config.toml
n_kv_head = 4
activation = "tanh_gelu"
positions = "learned"
qk_norm = false
optimizer = "adamw"
lr = 0.00104
batch_tokens = 32768
Each number is 500 + 50 x the weight over the matrix's rms, rounded and kept within 0 to 999. Layers, rows and columns count from 0. Numbers have three digits each.

# layer 7 attention query, 256x320, rms 0.0441, rows 174-191, columns 0-159
464428519530573471451519437452578495476532551612592503497473527413456510610517552563562542478555532467570479442503534461527544550547586495549433488478447467462583510581523523458500605577462501440528522467463493480489567458527476526389544508404545480460545547477510479538608523451576442525520526526528465558534531490406470511521463479400494440566542487520572464566539496634456529603623577513480507446462584428566481545477504518475556533488489561419549471439494469431568446557508480
478545449554530536444499503467533534503487505520499474489494554502498497577514572535495536475501588522539521438511492478517551379442481461488473513531516488482536462481495505513519423509502499514491514572497478520519505459488573505529396434567439459484476478512492531472463526505471496393454496528435512490545438482460520565607451449445452465479483469446460471500491533463416482433560549539561436540466518482528485524453507473464553472494409497487473476589558522501516450478469533
528507440552530513436448473556507435599542504540559499469465436485501597521493463502414504471511509495573512400509445416568559467401556444514545510523470439567481540510612480511451567548448477429492495478548533480509574448506490458406563428516515558434485521473551528514533508505481512501547507508534436467537558538436468522516448460465477552474437528583568433520492539643467481566498543470490551485487562511531413472532506531419539512505492491500540521470429498486486435541484556
595573492468447545483462522593513492547549502512509541455574479507447579511548501441532481465520476495518535566460555453481449512474370497454511483492508486496553541484443451468557583523480533504495577486469487458551425489439516396424441505521480489537505483493542524556593500492538490466489554549542465477585508511426481499534551535550440516518457594505590467449504635595515502516495579622411531616546505480521523502513539439460483467551552432484554536521364538468454515499435487
537539503616500480472462425419586519542427486464482588448465518418554551601549578511443456388495507420476465499344477459556476469446472425520398510523479568563525488479548574450479502510598404468546473506479451448537529453456534594463498467493535470582497495507573514443471473452447417480446499584572515497516412530531616527554386525417399558521401481521435423562490466471559514509546664563476392463501520467584497580471532467386620502490425498467456481575516588496486479477497546
477407511522450528461548466494544475517538564524493576469531511452482413559448492514605519462537486550526492517491508492613473508511457440537475475557519492449536450506503563471500620567485499537503496580454467468549477548459491469462475547481459520522599469555523476537590409489498494428511485494447499532561638449456526564411514537481467441539569517461587539534520483564517500503511559476482545439467493440431510547615578597543529488383466504452534406551463540421547507452447452
522521466380433465528473478553488521534458464460473427525478456520489457410462485514449555532504545595446555503609505509424512390534595539479519527501539498478421432467463483489533432467535458442452516454458529527399443481489420518564519519547551567483502502467507482507534544543471539611532512510412573507478518457483566452505566444536548652464530460574314566394517491478505606464376417556503527469557522507482450486521498459496527507515529477514485568532470499547511515551520523
478431486567504491475522442495536484513568568492526503493455430427542512556558466410543454472492477427505592459390440410593498527542426628517522543501587570445512482501535533474530499525491555546544371570555462500547534485502490451451449490572537523504501458512513504466476425445442443417449450470531449490457382483560560542560441529463510465496407471392521515547520521420439440491502464495555432520410527421539535493471534567523506504472482502493483510435530471546543512397492502
533529456403497385489355500541467480525487419509483430538431392522519552461545450411461540464459485494512537531576470469434475478558501544546578527465549578491465518474515478489516413460526544509500474469529511523454443429537532515494532494475565481469457441466529501498491670488475498461484555442596508450487479433524477443548476495527537587452464600502461594455551512435455545575351469556566496550532513541459532496479525445510447491527540535549457506419464478562505419475497546
357394567446539543475569494469570424506517531504494513519474529514463511576449498640465479525626503546551511344507552514510575506518565450496448449490443514494601489500472503563545630517447566532578536559520533544472570509547494479427491498455453528439625590547456500493533427471509476543556475474398512525552487529463493528470516500435603450473481498563616465529501484603482455474553472461503536492443546487491437495558505511575589533507483544459604520480542582419567432542561430
441491534531516368453492459469551473502549514498560387524438492442513549432514482467462534466524522433534497563497465443544482482597513584609526525506524476465501457561560533555456461530534554468517382479507485532502560443559445564475505474430565495438469484510544458508441476459461503438540465552570454490421510412548458459595421486423569546484464474528490539523522493463511549568495518497553554467515513523522516527442490552525547518523457502478540494409547494501503445504510508
519530401509562363501420492537448382627565473586489519497509471513522572492521439508449401529526557486571587465519493450492471592441465497502457566441515448555498547550482516540490588506451507444472457491479589485467528512530515407505517484558489502424615546458530479484517539482511514551505460485483450498568521567371448501543501466506527571427515520555568481536537529544486532463534412455479495587497518475515490472520544559480439484524555544452529526436364500585569472480456546
593514410573502528463379476537417540530486437506494529469513516529584510539527437451511441443427490460523499473481496456544426467402411462512498510517532510563455512419471494417435448414517437487470506453506535447538496424456580552478470438474482463514440475483557477442471562508513525416402484472578489507516432567498515465435472530572381525514523552468551403470427582456502526459511530491435479529531450433541533579477567462398497492519407490483499521466490539520457515462455590
509559506482436542491565424550564477503607518502490483484522487428437482539508550517549563546541482494495464480480540509531550446470475507525498472483503433517571505490438492454502609586488520473491515595434495506535542546490448476464502468497512492497525505527497575518528539497505439532491542516481502501547538476430525518526544492549499459511480524534540534462566592573461498541439524570513464534486467471501512486574506435517502473549498489441494446550423555499557511597502498
463478522381537472486481487491518489558503494511609427519482529490543517538409455547410539513463520489514495448546444490426511543552509504537543517453461484484478519573530466506477459494489533416465502499442494536494521448544520572497594491440543492381537484531491508437546571488501524525515467427564521507501492522464437477593484503421558457475569492533473458480478428504518541562536517532508509473515524446590575507489451534561480464482479480511529515469555494549521493581486509
523559539444492510508461518553517460498461513467471536461489404488406521506524548435512528491501464560470477497433556547448476518508419388460547451569439534504551534510521510463570511496498535552527603599502467481444455587478527474443488463491533452609503476463481574581522466573452463478502571469490483445553563450501529530489496543534487500507391539494539523488528570524538419528444615539547500545522545528453509477551548423478477502553523512513482466545462511471469452497458494
516541507562549546476504512536479463517495537464567516461563616528558451649462529527520487478454506475516459468450457506495537511391456464525393481519510507499449499476486524428424502476565473433459498508432502458496446502403600507447444503510483495561511484540555543453518487554578482480477504532526480467510528602440576593469515502550427503601536456507554458508541527519528549494566583475475446516546484441567498605471514489488552461522498537499492439521442564462489576477456536
409420593447517415512563529503530444532504481516520465523455521535415453520425565620540470546586529569446515460553507517387556536573608529519452514548476539553476414521457494545511564535470513460567473481476528527405497553540399442495566578461516533449625549525504481530534480550527495694582552516356572545559525539492510551456551470486601510504512437544486629516600479544543520491447447468499566425468537495432455458559449551623532531548576596546574530455529563420587465553595446
# layer 7 attention key, 256x320, rms 0.0426, rows 174-191, columns 0-159
464552448471506534572509526543514520511521554487511503455503510479480477514522469492436525468469470526476516512493565443541468494485436475541484463507557519527484502489510568541518505481505633511523509458502437524476505479597515440475483508567444464462523470525537496520526468496515460463483544509517521403483528501482463516587505552557559492489507441449483496499488517467611494463450549472642510531531530554478496558478520426504461498526455522535505535480577499488497481402570473
490503527531550488469463526460477476529495485484456598457488491554511525493465443502554372508433503475521551555408463466510508520493499534490530465469473494418508472546535464438493536503532388495454521500499519543470513493417531508553563521461548439590486463510532503501479477482471539496440504464580482624513527557473492476496424514490416502485451517481564494518551476526480516584526428434460454471526493449549528464499540502586540444604527521476529475478435505550446465500481573
475531476436501525455477457452517544510499465526437480464493547456530451501568497482467501486479468472508526574512543509488462515540411468485504475506533512308508473511539572475575497477538478499539509463558414511485446496497504484557518498460493447566472504416490527537514484504546495524434528559443521537487440496522504451570461485499512513502461437457488625501454422403501481479510492481588554528451543557493534521473497390552604595460485558483479502541590497515528534418462460
438502513565472466465542514379495473498474504546530473514492469393513460500485543531526505488563515503510450529505501510447476505556508439517503519465487499508469467478532510432535506531514529523505453537508477477536529543450459487556504484491497568540492489517501506459482490593525519448477488431492496630479568501518515510480472490494473429593557501502474520487473493463503480569473494481378561420441495455541528546539528463487499513478507549528500476488468428467497497562495460
402580547424511533554592543451499510480496495510471450479514480533523508511427503519537522510545493547476481528493532497492499475530529476487467462526528499473506531581481445514491517516493587510469540520461477569442453487621473465556544495363536483509452499515558531477488551516522452518551524477528479590506540532552507500456492511529606541523517497508567494527526511515531477572491486507447466456501534455488524492506506485505555499540479525505514470522476469486502475628523518
605522502552459519575544480503485518501539464444592465470535459453501438508501506514461524457492477493489417515500533529533507518561522473548417505506578564523497512448499530581562489510532625528531488542534492567480530476576501470422498460547530520507597535577494506405426489568555390470448448527515454519479469501563542454592548499506550439504496555525560411498453540409518471493415526480571594538538510517516441539462515371378471499437539468548508461498553564500483536514475553
430490493458491496575512472456479473546500500476518495522479534538510434479441501584443514490515492538466407546503425569527537509524580479496488456597430492448474471486478488587497465491534623537508502531518486616517480486696484474492482554428512484516508479520503475541508526505489450633550515541416500523418543497523584498515494495540618480416520516485461505482447426530473434507454412540525513411536546513450547500497463508463588541537538503472417524496530489543529539565543533
539477511532509435403473517510536495540471476524441507507487444540527623478558405404514423432518495435542599459433502450514432503408445568455512509473582469515504525463519509414499506508488272493484515584480537373463584482246525556506462477498483522529479556460521476454466451501493629458470471452602473558548507484489448449448422504505363566493483437439574545510544503473435566470505510417491458560513444503476478519487523555505438442555499535547501490470470494460500419410467543
427552473478539486481501483518571482487441475498547455509524558440514499473481476499467465464553482468530493448438403480509446479366419550538478518596537475536493488491492534444458460494550476446514465554473526467536569473497440562437487516481490498491494516494456436525457469491518511573538540542504470473457444507490459494528398471464501551462506491478476606505407450472540492522491524411567434481522514515531495493496471553450542531534450487552464548532552462532506538433526498
529490452507517502498461475573435483444545494490474543462450496504463458535564454447529489434466474498501542413519481516523495520510426514534495509483506479526482515455498539482514501480517490481482506467497517477485523448445474497513513482564465491481524457481544519540521434516495487479500490508520503401485441469458467516532544518517480456513500445504482529513566512525460497423485542486644451551476485440485507523467500484478488505472469489493493478514539511526490491405505517
503490517471462487517479455580550505493488518532506497503480512522514550466532418478473496469485477433486550403493495449524483488431459568531510490478569503451556540507455498461479485526469408450534509546466568414474468454419475487500474498532484488442485513409536501533521472432459514515469426487545453442531442501497469466520432573513472498507470480448509562484497448473541507460481525488620488541451468481486508486482545567530477525536498518553509553520459507511504485422509499
465491479562465455372459468456543490529448494512461546515444584465455524481568406440492457419490501500526484516506510461438401509498409498547527487543528463470514573403510525394545480472523314485531474534580554349544555487231440525513479501567437501519447493458476487548506462513485587473465493490569485597529486485482476445500419485497364514464457514454483600494433485461492498442484479492498484545436449454513546510458554500472527483494502543537516562448555481538494563369472409
444546525438549532562568527392509526480448509484496489476498513464494482510456547503542527551485508467506509550483477489498522505556550471466461477496454499451512499509508500498472465508498599537485532456486489556505468546610518518558556486398534530496485487556504480476492525505527511548498497539444498569470575531525479506532471478450553520454518532505475457505485482470508516617510489493413508436541557530505496487530480527464510543434527526499484513505524467524462462610492444
566500486509488531479529486453454457490449522503540454449474484461535432492421418568475516396536516565493544564498464562458505499497517528473504460541549532515470528522515501554553506450523607384549433474523453561469449526551468527513533533501542512496556473536572517467472487539551484514483563506484536493471573491516509469544518460525558451501546442517457414510482462484571513510480511499501491452521582513542467577542504480457470522535501507502453541481523463478501578491456437
457478504459550543533483477557532521477488506460519530470460545542504495488542446552514549477458511448484489486531497489542502501509483555501495475522469516506537511485478501553535458508476533490501488475506557526527528474621493456484498522548487447482485485483505477550525452437502483495489539563458496356448471531443479468547511571527554543472486505519506472492469487529544522434511548490611489554501478514447513533534476475491482578507470474481486525494491490534496532428524516
565494481469508492491561483522461475532545477483546468489556451419523432514487562538507564493528500536493463515577450504504541464461542491527487549462492545559437497520471534549471580529574677493508468403538474587497507526619501486439458490433553546504514483535503517455489512547563410421479549498497476545512475501521546513500488466499601478564514493516458527516523539481555504534393545544483529462482567452518461507560444414470545509442515492503523497546503507471551502584480515
459544501455495495507569528427484513471480539511524510457493511509481433487439551531551503483508471514489462533497503497482486523568554486406506479499495513489503481505489502475505457506512590516506520459526515523451508545524516488529540488424544465515468507518503509531482549514485458516506547507447465566465548474469533448485499510485587494517481530448508450485542485488545471554469466522399559465434548498459537431504522490515480465534508545508484492488512496515508481606482506
551528476480485512500502449607505483444458476488516510538492492529431483519536430468449544462463472549480460460519511552492492508490482532525512468496483495514435513462458540524515481485508553509548479525551527485535532486444495538443445526607502478492525451458497499520516456493493498478565519516460506423469470440462496507494532513526519493488485419483463534478483493505492477420477482505650506533421493520477539493470526526479453511467493521517482517511505498529505543478483497
# layer 7 attention value, 256x320, rms 0.0529, rows 128-130, columns 0-159
480485587572514624534547522508514501510509563492501541395504408588566545578499522470500488475619457512403551515521453543510559494524559493560465461561463551535536420509460419467582487503470490555600565425512522468494473452481596541523421491464540439496522544497582593415389467485511385505543477469522391481489467534578453611414429653512468459538436555521523457523464530579589477566477451347497478525477465470448545523458510465543431483467370578446580403452530530411403592539440540
520507489609435599502462467516478417528590519651361446434440554478515510549538564423560586476498404488496444545572581537503521493446551479577457499500541485475492456460514553414545609377387532511611431564470485494544398604480478488401529549544516519556481548416465620569452420453599413522490508458586514525391604524519478548464623511515502436553543591532540585509591687602550464505575506511453506546475565418696358550497504494536434465403633416422513562516420625388557482543467509
476534613553547592586593505504561586435537518528450542366573509424436530431577514450636531592510486397478507462508580434517469567481554508474423500556491431509636547426489603609465514494457486526544477540539479486521577426498536546532448501498542433535436561516546518433473553401478524523429386522540503530503429606551412550477494637472456459507541606503581390508386636418623430504654413406472464559531497429605480515433520524484438454491554439454601451462532510550449602531502567
# layer 7 attention output (transposed), 256x320, rms 0.047, rows 128-129, columns 0-159
452513476327454592425436413540462525493452477485540442530510471468472485410559522448500443489506552572505452501506517472538443485526503476461573394518545473418515534545376527506425475449481460483410556500552526501478461508496423501476597505455487523508520474413516468418495542438545585562500504549473584543470482483397514451482646412524517563498551426559488528517433499488437571386499555577554469536590484541532502518551535509466530459494627399613496548500459449525507483538484476
433498561395615518470491532514511411479503406541608491499635446545572617527503492557618490482505529525476511492508390419445427507521303464500553468459484497554398531595528454520478354511602660527443538563563486536539549627452603543537500538394516459560556427482527540428587584524439588456506454483478523530513447538464474503537545590475500436454458595520459520543437421486387509522513512523481421459547351548426603421511517473525524507449500468444509552524518489774423497423496478